{"num_hidden_layers": 12, "num_key_value_heads": 5, "norm": "layernorm", "norm_place": "pre", "qk_norm": false, "bias": "none", "init_std_up": 0.0211, "optimizer": "muon_variant", "learning_rate": 0.00737, "lr_mult_o": 3.0, "beta1": 0.9, "lr_head": 0.00777, "max_grad_norm": 2.0, "final_lr_fraction": 0.05, "doc_mask": true}
Each number is 500 + 25 x the weight over its row's rms, rounded and kept within 0 to 999. Layers, rows and columns count from 0. Numbers have three digits each. The size before them is the row's rms in percent of the matrix's.

# layer 5 MLP up, 1280x320, rms 0.0814, rows 128-300, columns 80-159
098:528522495496456500486466446502518450521478498491498477538471463534465499526511538454474498512507489476477491512509486501503481475492489484535503485511490526508495512520512510497513503526481513515483508533442534503518496520517515469529538489
108:514495493503494491545470498524502493478537504498488564547485528457525520505502467499512524493472495509506515490443463502504520534502502503541485481493543475509469475517535509461459485538526488525481517521506504449528524513482518530498493489
096:465509503455517547496478473490532494512456503521468467474482513497507539500469496525525494472490505483501457513467513492482479472491508489524503506499491523512497507510447499535499533483474471502508543503484444518513534510467499493524488486
105:523512488500548502489483506496505518509512501519517485512506483503515501493567514480486484492510537570488488490521499533516487503492479477519505507518461501504506484498521487483516513466449473503509510493497495532511485459527527472491565519
093:523507521482522448523467501509513512510475516513521531515537511487448544480531505476515440451493496466489476516537519501495447493540522486520492464514510476517527443480459457512504451533509514482498515481513452501486510464498496445516515500
102:514495478511558519544529501489519512485475498519470515505507509544524477486515526432475542491466493556494460471478494453527485516574496495431511505522474500497521519507530478534493469520515525489488494500485507495500536526500522504486493506
104:475536473539508529500521519467489469513508508522481519499500523493510486538546478496553448497494515480478522567491513476518518518476489503510498511557537490520479481458467482541496466507506515492476519464519478490472483509494483502500460472
098:492509518572518524496495518485496462489493506441452482482525503475527477490525537512492494513504475503467526487514519513489505518501514464459533463500506494472489522486503477488547506503451477487480467504493493477504499512517497500498493484
104:487535514498496484511516504493493453513526509523497472482501493523520480522496502477500487441515470494499507506488515471509525510539479545501467504500549472502488458501522553560525454523525505519487492499471516527515512506532509538530491496
107:494515536528508477485481541511528533507505502518546503511492481550498502520469511487442516516460508491510451545521444474512488490494486480513489493491507469458509570509497524533467520511477500482471513469542512440529525555482470500547513469
103:512497481464500494503472542509474515498524527487485498537505520511477478522477457488493526499493489533470520481520472472507483488454524537486506483500507490524586457478463502511527506504528528527501526503487505491503468473526487446468511478
100:486497535520449533485511521501489519478516468498518505483471523516531504503526498481527492501454480497489468502530475482502497485496508477541473495497535489502516457461465522428474510498507541479515489476532474516535541496488528521513489493
102:496473523499503455511513483522476471491551469524500546477536534487472554492538507498443562526526515511497495541498479495501484526481510562486493495512523525477512494515499512488504477521501540532480481462524513507501513476482459480498524513
103:514515553504479495508503478525467492500540510483502512482550463457529468516535477510497484518476499497511508530508471543484524468453534506511511531511485509512484494470517451500490502506459513477490512491472494436508503498516528485515513456
103:496518528516497542556512505514522457478469447461432502522531476504484498533503511485531506534496522516523490512495505503490492504500491518507529500434529578493481485484526513490502548481504506506529522515467522520473466477529516496480493480
097:488468504453507474531551497493504505493488536514494543482528451522504533466513481487501502489486491502455532477517491509460497459503490490508463523547516522519489503501509505497485461522538460467515470453543450521528521542487493503541512526
097:476487540488551483512517553500510509452528479473487506498491536492577481466510466536503476529505522484493506470490471493530537502506511529478532483539462514525487528467446473516519493516520498507500477531486459505485488475558477435515462513
103:520539508499569499446478534477499459501540459501486501523533487453513512524481541489489472484510476449496512541505477487506506472524441533500511534477539522521480466491486466479500477496507502512500529507521480493534521501464479527490517506
093:481475495529521466487459524464528525486504500527538518524508446478511522473499456506472512518479527469497511517500433539513490487514475489459510466466475488538499497427493528507482500512500474495544526475498477490534521459517500527507485511
097:529506533534505495476472544439494443486515504494482489593459524538486516468500544531485447501526543468529505493513493460482496493477495490500461531496514545508478519521506515433469445485506461492499517490511468479527510588483491467509467512
102:476505476526525540483482515479496520510478498499532475508530537445466487504518503499528504500472538555508510500467528470489472491466521460495497506496461520524486505504511502459534505527503465537505528495545509483495506490507498493531492472
095:485512488501493488479506530479493494504533539521532526498515516524542506508506514529467529438473496465554513486494482530495468513502509476516439510524508465521516509515496491522475473501487537463484492512525474491490533504494489515481528528
099:542494466513499471500525471450501511513470482493486481466544485502492544439517485455442484512504542507488482524545511503529512484502433493471525536477492491488499539500493550473513513514514493523532510489448485486542474504504494526518488509
102:517534495502510514521523500467453451498496501501519525479484521471482459536485470501514513493527497511443554529501511500502514489537485506519491520497526569516477462541522519537495507497504532462517538498528477497470502482498497483529507479
105:497484505501493494464507485440499498540509517502498503532505500486459457501548550481550515497527497507508488520477494465515517511504497497534524496494502498531496496497524506498528500451513465497498534479531519499489503460495509472466478480
110:494454515516497540480503472500487490469503502492471480477488481461496457495522520547515502493475503508522563466497516501516478516523513494485517483447504512509539521475529524525486497483467531508472495520505508526519466474480517488539498515
103:526522516492491518522519498507508498492503524484469507501496514465504501523513493469458523492487470566456490499487490553503559514482535510500509524477555466515512512461497480498463479480446508519490482511508528464511491457475503469501498472
109:494515503481450494497533478538513490511463522502472503487508520505485514504508526479489489534470519506496479508464495474506442515524516516499452521472520524481508517578493527483504511503507523519479475500480527533459504484541498518510516512
112:490552509529508449501507478482494488458531482546517531516535481463479477500507484486479511470516523514530482555528485514510477506516457444500508468465510470496458468510466530520508468526512519474491548508504510478513492496550488474475507491
098:522509474482476508533512474512482519519518491488487478507476535511507496498469462487475516518515504453494495484565435477529511529485484557495496520466522478463478502531471521482473521462546514479489529489492486540514475472524573554487510546
101:481496490508527498510520539461507471536549509502526495468514487496473475485530502526558482465467513532475496518499472497556495509520490503471485474474455502472485494513541498515505466498533502494479528505511501450522557463492496510482482490
103:524522501462508488491504473475515519498486536483510491522535484515501482519495490498482466531498486499485490531501494490497496483505516491488483495581515525531508477464514470505474476498536507509552534474537479476483461467498511515485531496
097:562479493495511463493525462543521510463514490539512479463495531503501465539453481471483497487529525504476496457478495498468476483498484496491495514495491519518505468520494500516495451505510530518510458498464502417566518497522549499530553465
099:508490498533522523492507477463534471470469474530516509481538521509499479503489515543518543506470491502492520480522466513530480476510481500461492505506475467500505508439516458505451491495503461559459515474498488542498477523527502476509475511
101:510531464504505468505480541502493487466465528465488498474481537495524525482506540508506451493469491496465498534542439525470497496519504453504527496480518461487494502506518524496533505481507488459490494484501476500476489549490477464542460502
099:504516516535485530495517528496510519502479494510503522500528479494494474514483510503507533488471502559445521479481490504563511466485510468463480502534511522479538486501479472520480444514492503518517495474490468500524478508501527533568494579
115:447485491459527511483509467514497507495493477535477435501487498516542545512504521504489513516483473463509469498508529470495482458491493494510504513529477487508519477529520507449477496503508509459501471508490456483496517471512482505524519506
101:451497518504517469473455489514476486517526480515518524479528474485465509515460511522552525500552501502568499498476492532557516480478524505508474537495497510519520503528484519520469463512501508537513502470506545476496484532468497480483494500
098:511525524503504542503517485455496514483533508540497471510489514528453500506509504508503421489467477525471484521517509516507442512548534529485542516533510484529498496566530503527530483514486463492522502469499457505523504490481474503517479514
100:500546480484488510509535511497518476486495507536525521448529502556502506522473518490507548505495491453526477514542487542472490481480514555511517511528464497500530443528494490501489510476496484501497469489538482465459475486458509546479479473
089:507466496488483492461508474523562507504497491513437504462496493439526494490511544454528527501504462444537476529507514521502469519510512498463481517470518497483474496530482532466518498450525507552483508459501513457507531524541473506502479530
105:490488486492468512491507465483500503498505549493473466476468469484491517472524489525505488531506500478556511510516473523514537521517473470519493497450536483528450493569488558498508540452505491472545467490495514505502493497504504526561509487
101:521459512522501553536498486471490489500538502471443468495491507445483518475528486516525463496522537532491524510484563491514486547522479482481544499520464479554481507492497472525498494503534499518518428508504499505526532520482526466513517507
101:511526475495537496500514515463504508518496485487516477489496459477539503480469479517502507528521521535474507504509500481490453487501506506493519490464483539484520509533506509547491505493512474515505508504483483518530490468503497510468533486
102:510508494518462494513525496454508515482501468510498492530467493544540494491512512515500493508487525493474488511500472517517492501515514514533486514488527534443516483508498520521486500528519524488486520502466480500481478515514507499490460510
100:487491475524491460502472476531490477551479507544508478457497519484495494517499510464477493499486473500505526481512508488496505538534489466555494465477486537511492521498523571507488468523448522564480502486494464498508493498477495430452482495
100:525488525478536499494490529510515487521532476549519494517447513494497507489483471524506505494479496499532466491473462529471463509530517475486498449495494535486544513540485437494488536477505505461530518461457471506510462494493486499513460455
106:478490507520525484466463525498509477477534505539525516533522517516503507513503512476493467566519504536497487472480488493516490525483508477482480511499532491536450531505510491508482515465467515482527458519513500484524508461490493491532494511
101:521503449478483442511509493541508470473514514512549519499502455483505472546530504494521509508486524510470455501533493493501517457529489519463482501484492504512468497530538509525493473531538510518495530532486473498483477516540503513427528518
099:479460499490478502460458545517462511503543488552544484492492546457523524486521490458484479519501508514514499522502483480510455488540503487529495470459502497485535534525486526480503479526457491509472523548526495492527480545546453529462492560
097:530457519513524527510465458507499517510498491509492494464497529532487493488486479500496480539468510523517516507517508517538568477511522513496463462492512499551524564513480475497478518482448519464493539516546517532505487518509533522449459480
097:512484498509518503519486494456526508511469527531510512529474483527469533508466498475489523502508526492484505481491506462475529526516496492472513516521485528516514501548511535502479511455455479485481471482522530497487500499528478543534489485
098:497457474455540460517510503535474538493490520527476502503459445477522536505467498473523515518486469519514484481494509529508478489499487496461519522499556474520444546521519512498441479496498535482517495494499490455465504526535490493518528508
091:498456462543496450483469498457508530528499503529458475549480508492502507499454531489517511444489519535506511504501486474505506508465494506519501473509491490486516486463535507479493521499526512476474484500511502485499536524450528498462491526
101:494495503504488494512473492458451502509463492504524530465508455537519490506513543517482436505489534540524522469506456475506496515529492512489516471528463509513504520477477481503512502492483539462481495513523490499519508523504507473487467549
097:482476496502501562528501493493494484523495501547500480454534501486478509474506460474481522496532469473541502501462510497483534489541552467478511456443523491496469501497481537481482517441471506518527528462534504482482511487510495519517530552
099:495450487472479514483499479485511526505474481485481481509494491535488486482474481466502540497547445505498497539474493516460485505521520511466504509489511572503552479517511510471472487445547520524504506536532469475517467510505525441536479498
094:494503506526509502507504488486514477508510493573498493496494467509550490526509544544516464507506449461521505507474508516477496520492531535477486499517512484471466486477452481508552485501497464505509511478505454482522521472486484529504504498
090:532470507515485534507506549474475476569503506512504438472482506517503490556476510464497513507525501489477528451488487524527460525541503451514512530461470485461457523499485556535518478473528499485490495487494499466522521527529579478496550546
100:488469505486513512492486491495497486469509473489496528504449502471550485466511494503523546521504512508464509527517464506504520543464501544503495511502473504501497467550497593528510493484502522448518500430479499491490500523488526505499497518
094:524497486479456517522492496531514490503499496520514487507500464483508538465443512441551506502536445481531519479503490539532491465518465489539481507509539517490487521484518535529550548520531483498532509501472505503434555488533527505481483495
099:486510483482557483506497477522520496501499493473501447504488542507476501509464541470411490496462487509513546475511512473515473513542498515541514495514563494497451526471491537506493502468486484509543494513516501524532492497482483508443527483
101:468501491486461513513471502484522488495527534518506501483471540488538503503519511557514483486513503510538507491485511522481478523472533524515509493492510525529480525466511512508474470523491504485484488475496517492480485455513501531545510480
098:513524454479495486502488497518478501511563503508522477511496475502488507505498505492500502506487504507481486503466462504540487504501507510502533522498481553479483537501493486522500524478495478507466526542491530491519502462497501520542444432
100:468530500537465496546463486495478470526532473493529497488488478521499520506501494480479502455474504524491476464500504498513468524492477484515478503472522469599515497517490476531528517465475453497505483471491508489510511542538521496513547474
101:500518508479493523465497510554538500515526495535476468457508490469513517466569496468502514530489545466539521479467501488530514435474488529465512487463486495496505463434503491524519496519503510484514537465493512491554488521517526509475492518
094:494503481492531510499544491472542485528502460539531525475498487505482538472526533523511512505504483552527520444491475526537545463489494545409507520503505494531527512483489568537492482516533469502519472505516466549523475490534533478500479470
101:508542513472475543541514447513528481512532493521469521528518503518503466514521485467554507466489499534512478505495500516488488506528453457462509491480503492535512477533526499496490519459509494508469471499512504505564509472535530523528475469
104:529497511494488562493490481470451480476502473471509485517530453540519473496503491491463481466466492486518504486481492541466494532537457524513458482559523513508498488471510466503509507530506513482476512503512473498511490494496499519495472490
095:520520472504516525562523484532477511531560441548468512448473511513498521523473501515492509519522514516512504501519504496524452519520455497513497462495503476546499543499478533515490487504497527511475514526495514527504454490511509488541519477
096:541511518492490485547566497512550500532501486485480538509511525496508474492491460486503472519504506481497487490527519508535493469525494503459442526511544486488487514521518474492498482570509462481498497477496481508470500491447461482528504518
100:493534509470466498480469501492473522493465515559508484458477502472504526507518506458483508513480524487475537514512523531525492521529499481508466469487506518530471581523514478484494484490520484558462518523520453544533491533522525479525475464
101:499465487496517511487465535471497533492469525513469497500524499522493549490504487475454537524533483512549509506508482500548515490523541540533538511498498493474510499532519510492527499498515490524515465480462489527478485488523464523524524542
103:575511492499521484465504451477488462491472505491499522470480499519530456499524508521505468511468489508503529550454484482512494471478477522521523485494528507499495530563501492479483466483481520507462481508479549569499471489485488500503503479
101:480497487516478487499515454528515527480518521484524486506481493467484501490526498471509518473512517515491536491527493469519522545461501519526511464506520549532518531484487487434486473504486522504511539515480547522505486452493511468528544471
101:501453477508504503506567508517515515555517518525515498516521492486502475529491497469483492490505529550504471489506496513487519502516502507512508487513485512492531484509515502478524483533519499535516466515468533570545473481500503440489493498
099:515540519515506493504508482505515566490537502517503491504509503476508549503497490470498507459513502515489530500496500478489554494519519517550539487427545494480519513492511472527559455486493522504469527485466531516513498512510534486520507487
097:498439545499514499518497518537467531468529496503520498523503493494454497491522508500497520478498474513494528543507509496535498497526497543491531486504510485509479495531516481514477523537511502452505487526475512485479460525478477523540493477
094:485516517507507483494477494475493499538521516483508486534509491528522479547478458497529506526477495498490473496493468550541485495502501528422512546500539495469530509496487519502537497478471448536502529492523524541481551490490465460499474512
100:489471504518505531534514499490474490507459521485513508516518509478508475499483462494490517450482513502513528519555488506496472528508532458479512510447525502506498535553550497487534506491512447536539532516544485451475465491521507527484517501
091:532471474444529468518483482498553490516487508479447470488503494539475526492498480490508496474497490502503563486486515523508512522486478508473515504509491489505534533560489499523529510472526526504503482489518502501505463528542509487499510522
095:497477438506489441495492541518502491563456519471479497523512510526519467480487490544473515469485494498535494497470467530490437472464488514521465496493446479519456500507501521522459485463521537515494489449479504532537448542498507506518465486
103:533487477474502518531495472474516492503523457572519507515485489495462556517479486502463534503509507524528451473495517532516466455484486500503523514496538544494450530517502541525529474537523459505515545495525475455461514494529496495531500520
099:511508492533503516528477505532538449538467507515490523501465473492484497521492471462548475436490504492514507516470509455495549510512463501527496523492518512481539474551463545493495514501489522471513485446518544496538486507479470469475500516
099:513496548474480501481481505512482486503497498481518531524450462521489537527504496512497473466475495487483506504495488517423496535478547510488515482487493516474505509499479455531503486511525496525532501475486485561492453477497533470449495466
114:499483479507553542505511498485496511468552521441470502448536513426510451506552486475524474494521509482510514471467510494511460482508509519496524532513524509490527493475448489471522467551447482485468520478491501503527484500500503487482528498
102:485493508491472531475508489448500476532527587457498473512494535449510476450464502477492498526505503502495477474547515517462491529494520473522468536531481478507508516493485449507520517491516514496543535472504462535497492520488542517483505533
099:509496513485440489472491496497465512521503485463517521509490501495508508502449495509491487486502488471457463499516528492435479445500517519500503488483501534501541545498491492524515529461466481536515523509510442498492512504518531522531525525
105:494508460500516549496478516487505503495521459555499469466507476554513563522485465447501488492474494528521518503481490475496506559474502489489516490531507492497493524507522479484522516492486479516519473523471489479501527518494516560510514516
103:467490502503484461534498538493447500480506482483547516506491487471523502528463515521482509516541528491532539506466522506531456472536507538474493511488539494485498456553503515517489499533466505476495539502516489458505515524500502505508472500
098:461495481465513437495510468448515486505498487514491479540501487465460495446487485470485484539464476544495494525508478512546498509485524477493448509491523510479504493482497495442473517482526483501517506495472527514499503487519492533502480535
096:499492507478516512516478490517486512478424508487437495499509488482517467471500490525492520512508481495497499487461423525524485474476460488490545528519492520499546520499507465513468539468526509514500512489539530506515502515487484490488465532
094:509482475465463471490479487480511480531508515497540493476509515521541528482480481511514515487496492495482564523509472522488487456516475469475455480535557500485525505467470503462508492486491474491481497505505472514534485486503486504484483489
108:500548459524488487492506512508488493538503478506477498499547512514495479525504540488498510478529525527477527503512506471463493463504516476558495515514519494494504481533477526511499447501503501514507550486469519495563498502410520480487508508
098:540494491534488472506523535506531504490520524466481456503529512486550509480479449488556494490502543475493493512497482531521502461502500518466454481514485538466490507521545481464514520508520502489488510490480444512550460481511478505467469484
092:489507483501501498532523481488523523538524474493497464507529464557507548477515499453508489539483505505511532494475506519494478497486508470477508446520526448498491497512486515549509481509483484523520486504475464486504524515556495497496511480
101:546482524490554517491477464471559535496513486491494490519500490490500471466519502502502472478523503486495486497546493477527529491512513534504458525524523465489495571513476514519534515461514444492527511549490463516486525478506524520545524504
097:492520511488521501536545495530472505551516498547459475535487565507500487492496484526490496525467540506457500473520515465473499520526460494499504494491497521535462496497511531451519492490499481500499519480505486516488492531478504488505538503
095:469537512470522482490483526489512494535516482482462511550479515554460486526474514453470524501482502526517486494499469568494507449496536475498471496485478465524529539471495494548497469508466507519518494478479517487498507515518539489472518523
106:472503482507481505534492518512485528520481512496508528518448494477528450521456470470476478505479539483483483457514491491528481504516463490441539500495519533495507494476529474496531446515478498529570472516508497483503470492484474475514490523
102:509532504457516531498471463455470476456530477517473456537486530497488426502528486497534547507503488513508494505469455499475514497564527513467522504540519486495510505527526483474546474526513481492517499517500502499492456470487546516527528471
093:518502506493517484490508509507540490560491496535488488478555509464469537519489495456493477484453490523501529498549524483487538499516485552527489505558501464528493523515521500462505498522514452515521515494523469469508523451491487497531487559
109:508511514499497494540484521505524513477482546509473505484494515521518506515483503446484477458492514486494501505514504517496497528504508528509472496469501512519507483514488467502509487512510523476441436484489475466510543508512510491511510532
090:488482494485532530491494496464483448456522515519458533528495493440446488511557529491436505508537499472509507531524509473478535478522477494484479518513476486464528512514534531465488498502498487495447490505510463503478443465496495505503520453
092:541504480521488502510542502486458492471504497522495458509487526498479519478505481499457482504517509515496507466427463474480504503515480549506529493477510467487541480505488490496505482524526533515500458528508483529506505508493459534484479530
101:502516521500476475506508537504497472493505503519510491507501514482528502511461495485513516497516485534478574521485466495527507542511537504495518504494496509510535511542524481492485518520479476513489487561501505463536485547472469483486499476
103:447496560464462509527460512485510516512470487466480496533479459425534536514506483515484515510535465515517492505486487497532470488497545499456513492497469495528521510533528475544527561541518538515518507545516488490499518475499480509470510505
099:530494504473486485528506466517501550470520465480524527495505517485521512513469515525485481487500520490489477496503517516525482491497527496506464459474473499485543540490518534511446514479502524528496496463527547552505511528528516497524537508
100:488471489484468501479514508497505482524548520494481554522474528480501496493509523497521534496512489525496473490474470498501480550505492530491517509506500489503474479483552521489492522487509495523446457468480489524482490538485526485537481547
096:506477536471499501440478483502477467527448463504519514490533444500510540533532503483513555507508531485468560488482491451498511519593475536491502540510516504501494504526488488470520508522515512520522471468540459480540513508494507489488461456
095:538495483509471468524461508480498532472473473503461540501566483495511518459548507558483509577518485474484544542484532516465500561492463529504515516478516476539513495537510492474519526459508508512479531517518465498517513519519528529504467483
103:502487494507504491486495509489515487505481488498468528472506490457543552499499478490478526560493485530524521512502495546493513522441532481481518515468496467507505508532497524537521512504493474537522514502555512473508506470488493479489519470
102:489509535486495498506523516496482530498504519474521466514515496541473494505515505474498545473510535510449478520484504486499474462511490546555454498538542542527512479555503488503483446504519500470507512490519509486510445537533523502500492468
099:514494500519466483464497477479524500487501482474488498540512503493559465521512493493504502460495523510486500548468540500519514485483514521493512483500544511523511522518472479524499514530509505475446492504490509504478509549508481521517490490
103:467510510500490434506465535514481480497507455479521475506482508481464503519517485492473477489506493503483486542464483517440502501502465468513528489505508508541473543555545506497483488554471522499499493510459457530514510510505498499533464488
093:524530504534485516459523485548547469506477526521432487515512510462523492516516507530522497496460495503502528480471501515497487502556481521525490479485544484513505470505530531487492522514503468505568516479562504519473478508518442495499458520
094:515482493523517493523502482538511484497514456513529493540517541454529504520536502537547459499509517515510494488480472498540493505509507501494472477488522458518492498498488482476492496515544483513471500520497499524559508511494470493496487496
102:520462483501451460503455510520482540477495529537486502482551486518530513519501489541564473445512468510492491531483498533501455510543476493483492506544441534497521502488503482487461513526538499488576467459513544475505464514486489533514492465
097:517504535543523476541507491509507523537518535466464468470494567492526497496480498484519529529481492499510524450508560493525554537523477516511499489519531505520494498422484470474500500497520435475521502468469515525490487518471501508498466498
094:476502455478573485531511459474545511493508510526519519486482506513482530534522487490485470516523508491503526516510525570490533471507461495499472527467518511509521510496495497483518464523517527476509525509490488511466508528452495491574496489
097:477497543445534528513547470519509490485509535464485482508501483497512517524519505469508485547471460536502523552479500542448520538529463496460438473506473500488494483475557534519476525498496492518463510526479505535565472531489490490537520506
097:549499467486495522515464529491459524447531522456496537506549475517502480473528488483490509505527527511508515535499521512501494531460539481486484487456508492487517500461502497515522515485505539501510483539481535520517508473507476540488462503
102:531552467464506488497523499505449431483512479428511527477496515482531517500492482473482520492523524497517539510510501495489494450483531482474512542503507540514525482515484536533532502498436498487541485490491461520511460497488464514499488487
102:511501495470501540463496530512503502492545468517488456482492489484517522547472488500501488478565468504514535462504523439526468472534495513530491526528524482522527467575496496522489457464480470468487459513502495510475480485564511501564569510
094:481493551493518526449473551484522516478457511488507496504473506502504535506490483503488505495500493515534492514495481493536495508475527492474493485512518514529515522551502482475496473508520506534519539517472499506507556518498489525529485507
105:492518550503481514518502453441498474493509502477504516440535526503519520491542505492491513491491511536503499498511483437505521527456497503454461477523496491522499452510490489545535513462448466516445502542510516479496475492475522459484520495
106:468506536508498522515489473477505486510487535476481509505492487505527519533508496479485485510504531450527512464498517488431477509510512501465490544485532536481522488524474530472481464486448507506520507484510480494480487490510463518487465513
093:532503495487524460529457484474507508523497481503505466469511469439490520552523470499521490514466514495480498531519484530531488521548471471494457486470482495516504513494478472451459527480490500532561533514474490529477503506506462541527482451
095:445522517504519498507507538488500477495529532532469528457505518521502506476509528523511515524527478514470486510500503528502520509507498493498541484521479490484530511502505507467520511516505511471520482461524534451492505512461525525479480522
105:513467453448522500486501531509518521513547486507510490525561508528512448515459553468513471508494461516501457532495477495547533471511518510495459526518489461471492516493462513511532479538488536513485494446478483491532506500502501525508484513
106:475536567495496548516520522487509520487517520531499523528549528486492507504520503508480527507500491489474470499493503498518512480523464497499524505550503511465492491469518480491478505471520478484506487485538479489531476525501503457512455503
099:508503516465528528487462493490493521501526496468493505502484479518513475507441527493498494483519510500508499490504460493529476452489478537489486504461527541517519539479518511503485462458452545535517459517517512508529522482471489525475538505
100:521475486474519489465553503526483517468492494472486496528529495480494508526471501475502509482497508513440503525479461505493512502508505486498521551495517510522444497541520524506491431495475496505484499517490449470521511516487469483500485482
094:494490496484509467512523481500500499482521489502528470523517496457515494481512473471535476523457490488505507511551481555518494477476477485492548527508494462496472507494466516492533477500445492523523502506514493466497495504507508481530520507
097:494489526518506508547516499494490481504522513518513467534529480493497479474531515471472466526577515480476479536490491517477497511489538505511455492497524506479432510479454507452524490528479502453514520536532505507500525489500512536481503474
116:429545455481538504473507513523508482503504473520500455490486471470520545479515497490520514498477487516498476516533474468459484485462516504513491521481468503512469494549474496469492507493496523477514472524481472441510516469506567502516517507
103:485460483510497515474493421514548494506492528496478476514505479497505493497492537478511522525544520492505512492570533488475510514439497468541480540525493475549460511547510471487454517511504500460501527477479498485542487501485490495482545527
097:498504475499463518484511503507513509546474514511507542515513504523512498501477500457480530499522513494493550486447496487531550500508518507482512502490501534497513497471503490515465493503502498468479496515492475533467501547506549481511483486
096:505518487499525506504517484509484529513475524449431507512532539562541515501482557456498532566480480504485512521498526467485484514497506455549487481495535506510556524513527515534524531502506508491507523468497471486491463508503515514497482527
099:486518503493508486534499492510502492533460564479491489509497519544512507517482523445487461482506493451534493544535496512502520486496551458527491448509532487508525501511529525494514478478538518514518523531459517478489499515507510490497506487
098:501517476444468489535489473462488468498516504492475535540518515465507493525501476465475489490451524452462521520503479493487463516519417458466533475525496508515513509478480500502512462500507500527502502515535494500522555476496491475481501449
103:487492532537478477490506501507476505475500481500506532498477459500560490512474500505480503508505550500520500500501549465508485535479492546484500473453536485486528401537480505535503489499503464495554483497536511430514540524520462495523475527
102:476542509475552492476485522505523509514517494486503495531510478506521479504484465494493533454504480519499489488499477452453502501522531549546521508491550488501493492562469508511474518495490502496519546470499517527475475520461529519533508495
099:518511502461548491462486516520526493490476505505466504475490487520501486500520556468511450490485484512485498474516470521551491515499507463495503541500491490479489503473538459491485519521477484483499510489521494479468498512495509512503495538
104:480479496494469500566504494496503485544542455530501482476508491521525486506481482471538520493482477534484499513530504435487506514502458499518491528465512491476510499478492492470487500507481477493464472488504486464444476508489499473516471487
100:510537512498529484513472463549458522488458494513474484498517464553511479510485469505523498490507484566523514482525475518548437483471505489466486535530486501521447546498518492508505513501514450493504443501473498486497530471467498463473499504
094:484511502520506516543522515501519485488511528513481492473513552498513490486477493475496532496471507479500494511468511556500500509516512488477542527532517556463472494532512465507508438484543509486496493470497535472485473491496484520485456502
096:464486493505466518463494501517509526512470525475509500511495501441478441488466531474518526510462529483525509470500461486487489514534494489499494508499471488496507463482475474494508514498498477506501532515518478545508493484440497482536494493
101:494494536555523427476500513483493490503486520473524556466509505569488472526518500536520503496513498469490530462505471466534500490499513530513507530504484452537521462518498524562446483508544547466497483424473503483493547525468499487518473498
107:489521542548504479502552481485463494518513460551489511523511473462527476515457500467493477528467466513511480488525512515518494470479467470503545516488495460487515467539483516502512484524447485557495552495521533538509497507488499558511493467
096:503501484466482511512534523480518484504492493490513488510557497486470487494515464519499470466521495493514494512487543516510519482512513543451480490458523512491548539510506500481540529513506486528495498500489521525455529537486503521489490513
106:546493496535521495471451518490468518452550501469540508522518498521536504522523550476497504495509522511533520497523491496518497515500468483535484553467532490502526539520476482498489513494521504520491497490481525506487504548493480488534504465
103:498504493476510497543488501501446453495496476528505494502471526569484491506528495553492544494515491476538489491539430488458491504507515518550443492476478538437487498530486496472425492478467520518477499490546456442520481495547504478471470492
102:499525526511481486507507520442496508507546511511525466479488506505549486502484487499488560521507548488500506534546520464494485520537522550470517513464519496585525499489532483514522523481496494496510501482513456505488492467461508523500494504
107:486513526541455564489471468532509438534542511493523502502536451444470483474552516452520502472475505489513503495486458483544442473508465492521517484513499452556439483497488477524538511488519541502494506515500480463565542514510507524477485466
103:512472531531495500508522534476495532488510447492533476493451561500525543472533546504506482530478488526496520504483473515473484506486481468465523495517501468511528481507509472521485528488505554471512550500527500431520492517494497536480501528
107:513477493504510482487487504486547475544476502527458514494536516495502521468499512500477462527497542487494485475534467519557484500498520504528493472507504499499508494500520531498504494456503506497482490480522483531516505469464502503502518497
100:529497490535489533502496474486546514478479484505494506518477511488474492493480487482496529509491528482511511540549478468556454528517474494494494537502525542495505529524546489486530478543483482527476492514483520476506503482522504467477511514
098:522492523498527505494484524519507443523460475503508496521495489492529460495490514500465510573495506508495498539503487515460466525529518472451510501469472447553510511506446507473488474456499492537473503494462515521506498494481510531529500476
106:503484525552489495508511514451489491509494511522470497541451442534464490505525542488473483481494526538506479519494532503518460518515457481493505482522482478492481509571523508495466476470533496495471494521474527508525517460537501473522501522
099:578542483494497501496513515479494502520486490517477476478489505500497518482495473488524523512494485536536507493480518442494486459489526460512514521477571556495529513549488485482513503465479536528504498477493529476512480517491480502507529477
097:508481498484509505475530467507504517481503466546498466470505517510525510521470511516481508490498509529516503489515531511499518505461474459495473481538533501543464534521469514537438502507478532519499472533474496511510515522483475532478485490
109:506513477521465503490498517489510479517493500507525520514512515470497485493470489527464537494497517499496506501487481469509500512495506510473479518493497508483466453527487465476478462496510498459515509482525483476494497499561482478538537483
102:499494489456472502520471476502470495472487485501456534487537504505497508509521482472473484450516484530544513500469517524466490506497543508489506459488494507459489500500484530525538488470513487517478504489487489480490491508495489525505539514
103:475507462482548515435491514529504532508517528488497534535502503508516489534491469484489499485492506502491502519494562525542462520488467480517489535488478517489495557512465518489526438479487499505466477483483496467474500515512540520544533496
109:514469462495534532510481541477504523494503514501513483519466493470509479529500511491515504528494534539519525539539537482511512485490516545499469500491488537513469531473498510510498475485502499519460518480504499519468478500528524481530498480
092:476487476491492527521517508476485440543541518527447478513534486477527515487499472515502467448478493498497490498472517501504522486501489524489489512471505490488552478514455500481507523512497536542485461488523479557528463518490510469474512462
101:492504471472503479513487507495527482522505472510499471463568516481518491514507512499529473489506497482528474497514501488486521483509471560455494484517510513465468519510479516491501535537511483471499483480495518497499440469502489487468507503
096:489517529489503423490511497489561511495557509515525499510518472456480499541527507467503438517503522549507468509512497573491505467526501505497462507504498528497495465469494486504489472530508503491493491479504480463498491489498484468496490490
096:557485480522499490469497454473473514494523523508505468476521552516486483546489496493516524480456462512522540486529514487520486500487470519561471535501522480509494526503492482483521489462529521484490477486455508482544503528484500488497489517
099:498485471492542512518494528498451505456494504494488489482550463478494478529519499458495489494522465502509530481461470501520548524470508544529462490516488442487475509495508531520473505526493502469459502530478532511513480478496506511525472491
115:482524498489509508501523480489518486495481533567423477456466495529540499526526518508516480459517483493477504529496485505479460513488493516515437504535512520519501465496546508475503519485497486476465547479517513527532452491506492450495502528
097:537488519483505484506505475507554512495509498469440516476508541514518479431501524462492485563510506509459522506540480497442566501514477489515520512498539536518519576446526470533540505470510559525493540482504494461487464554493530517510522496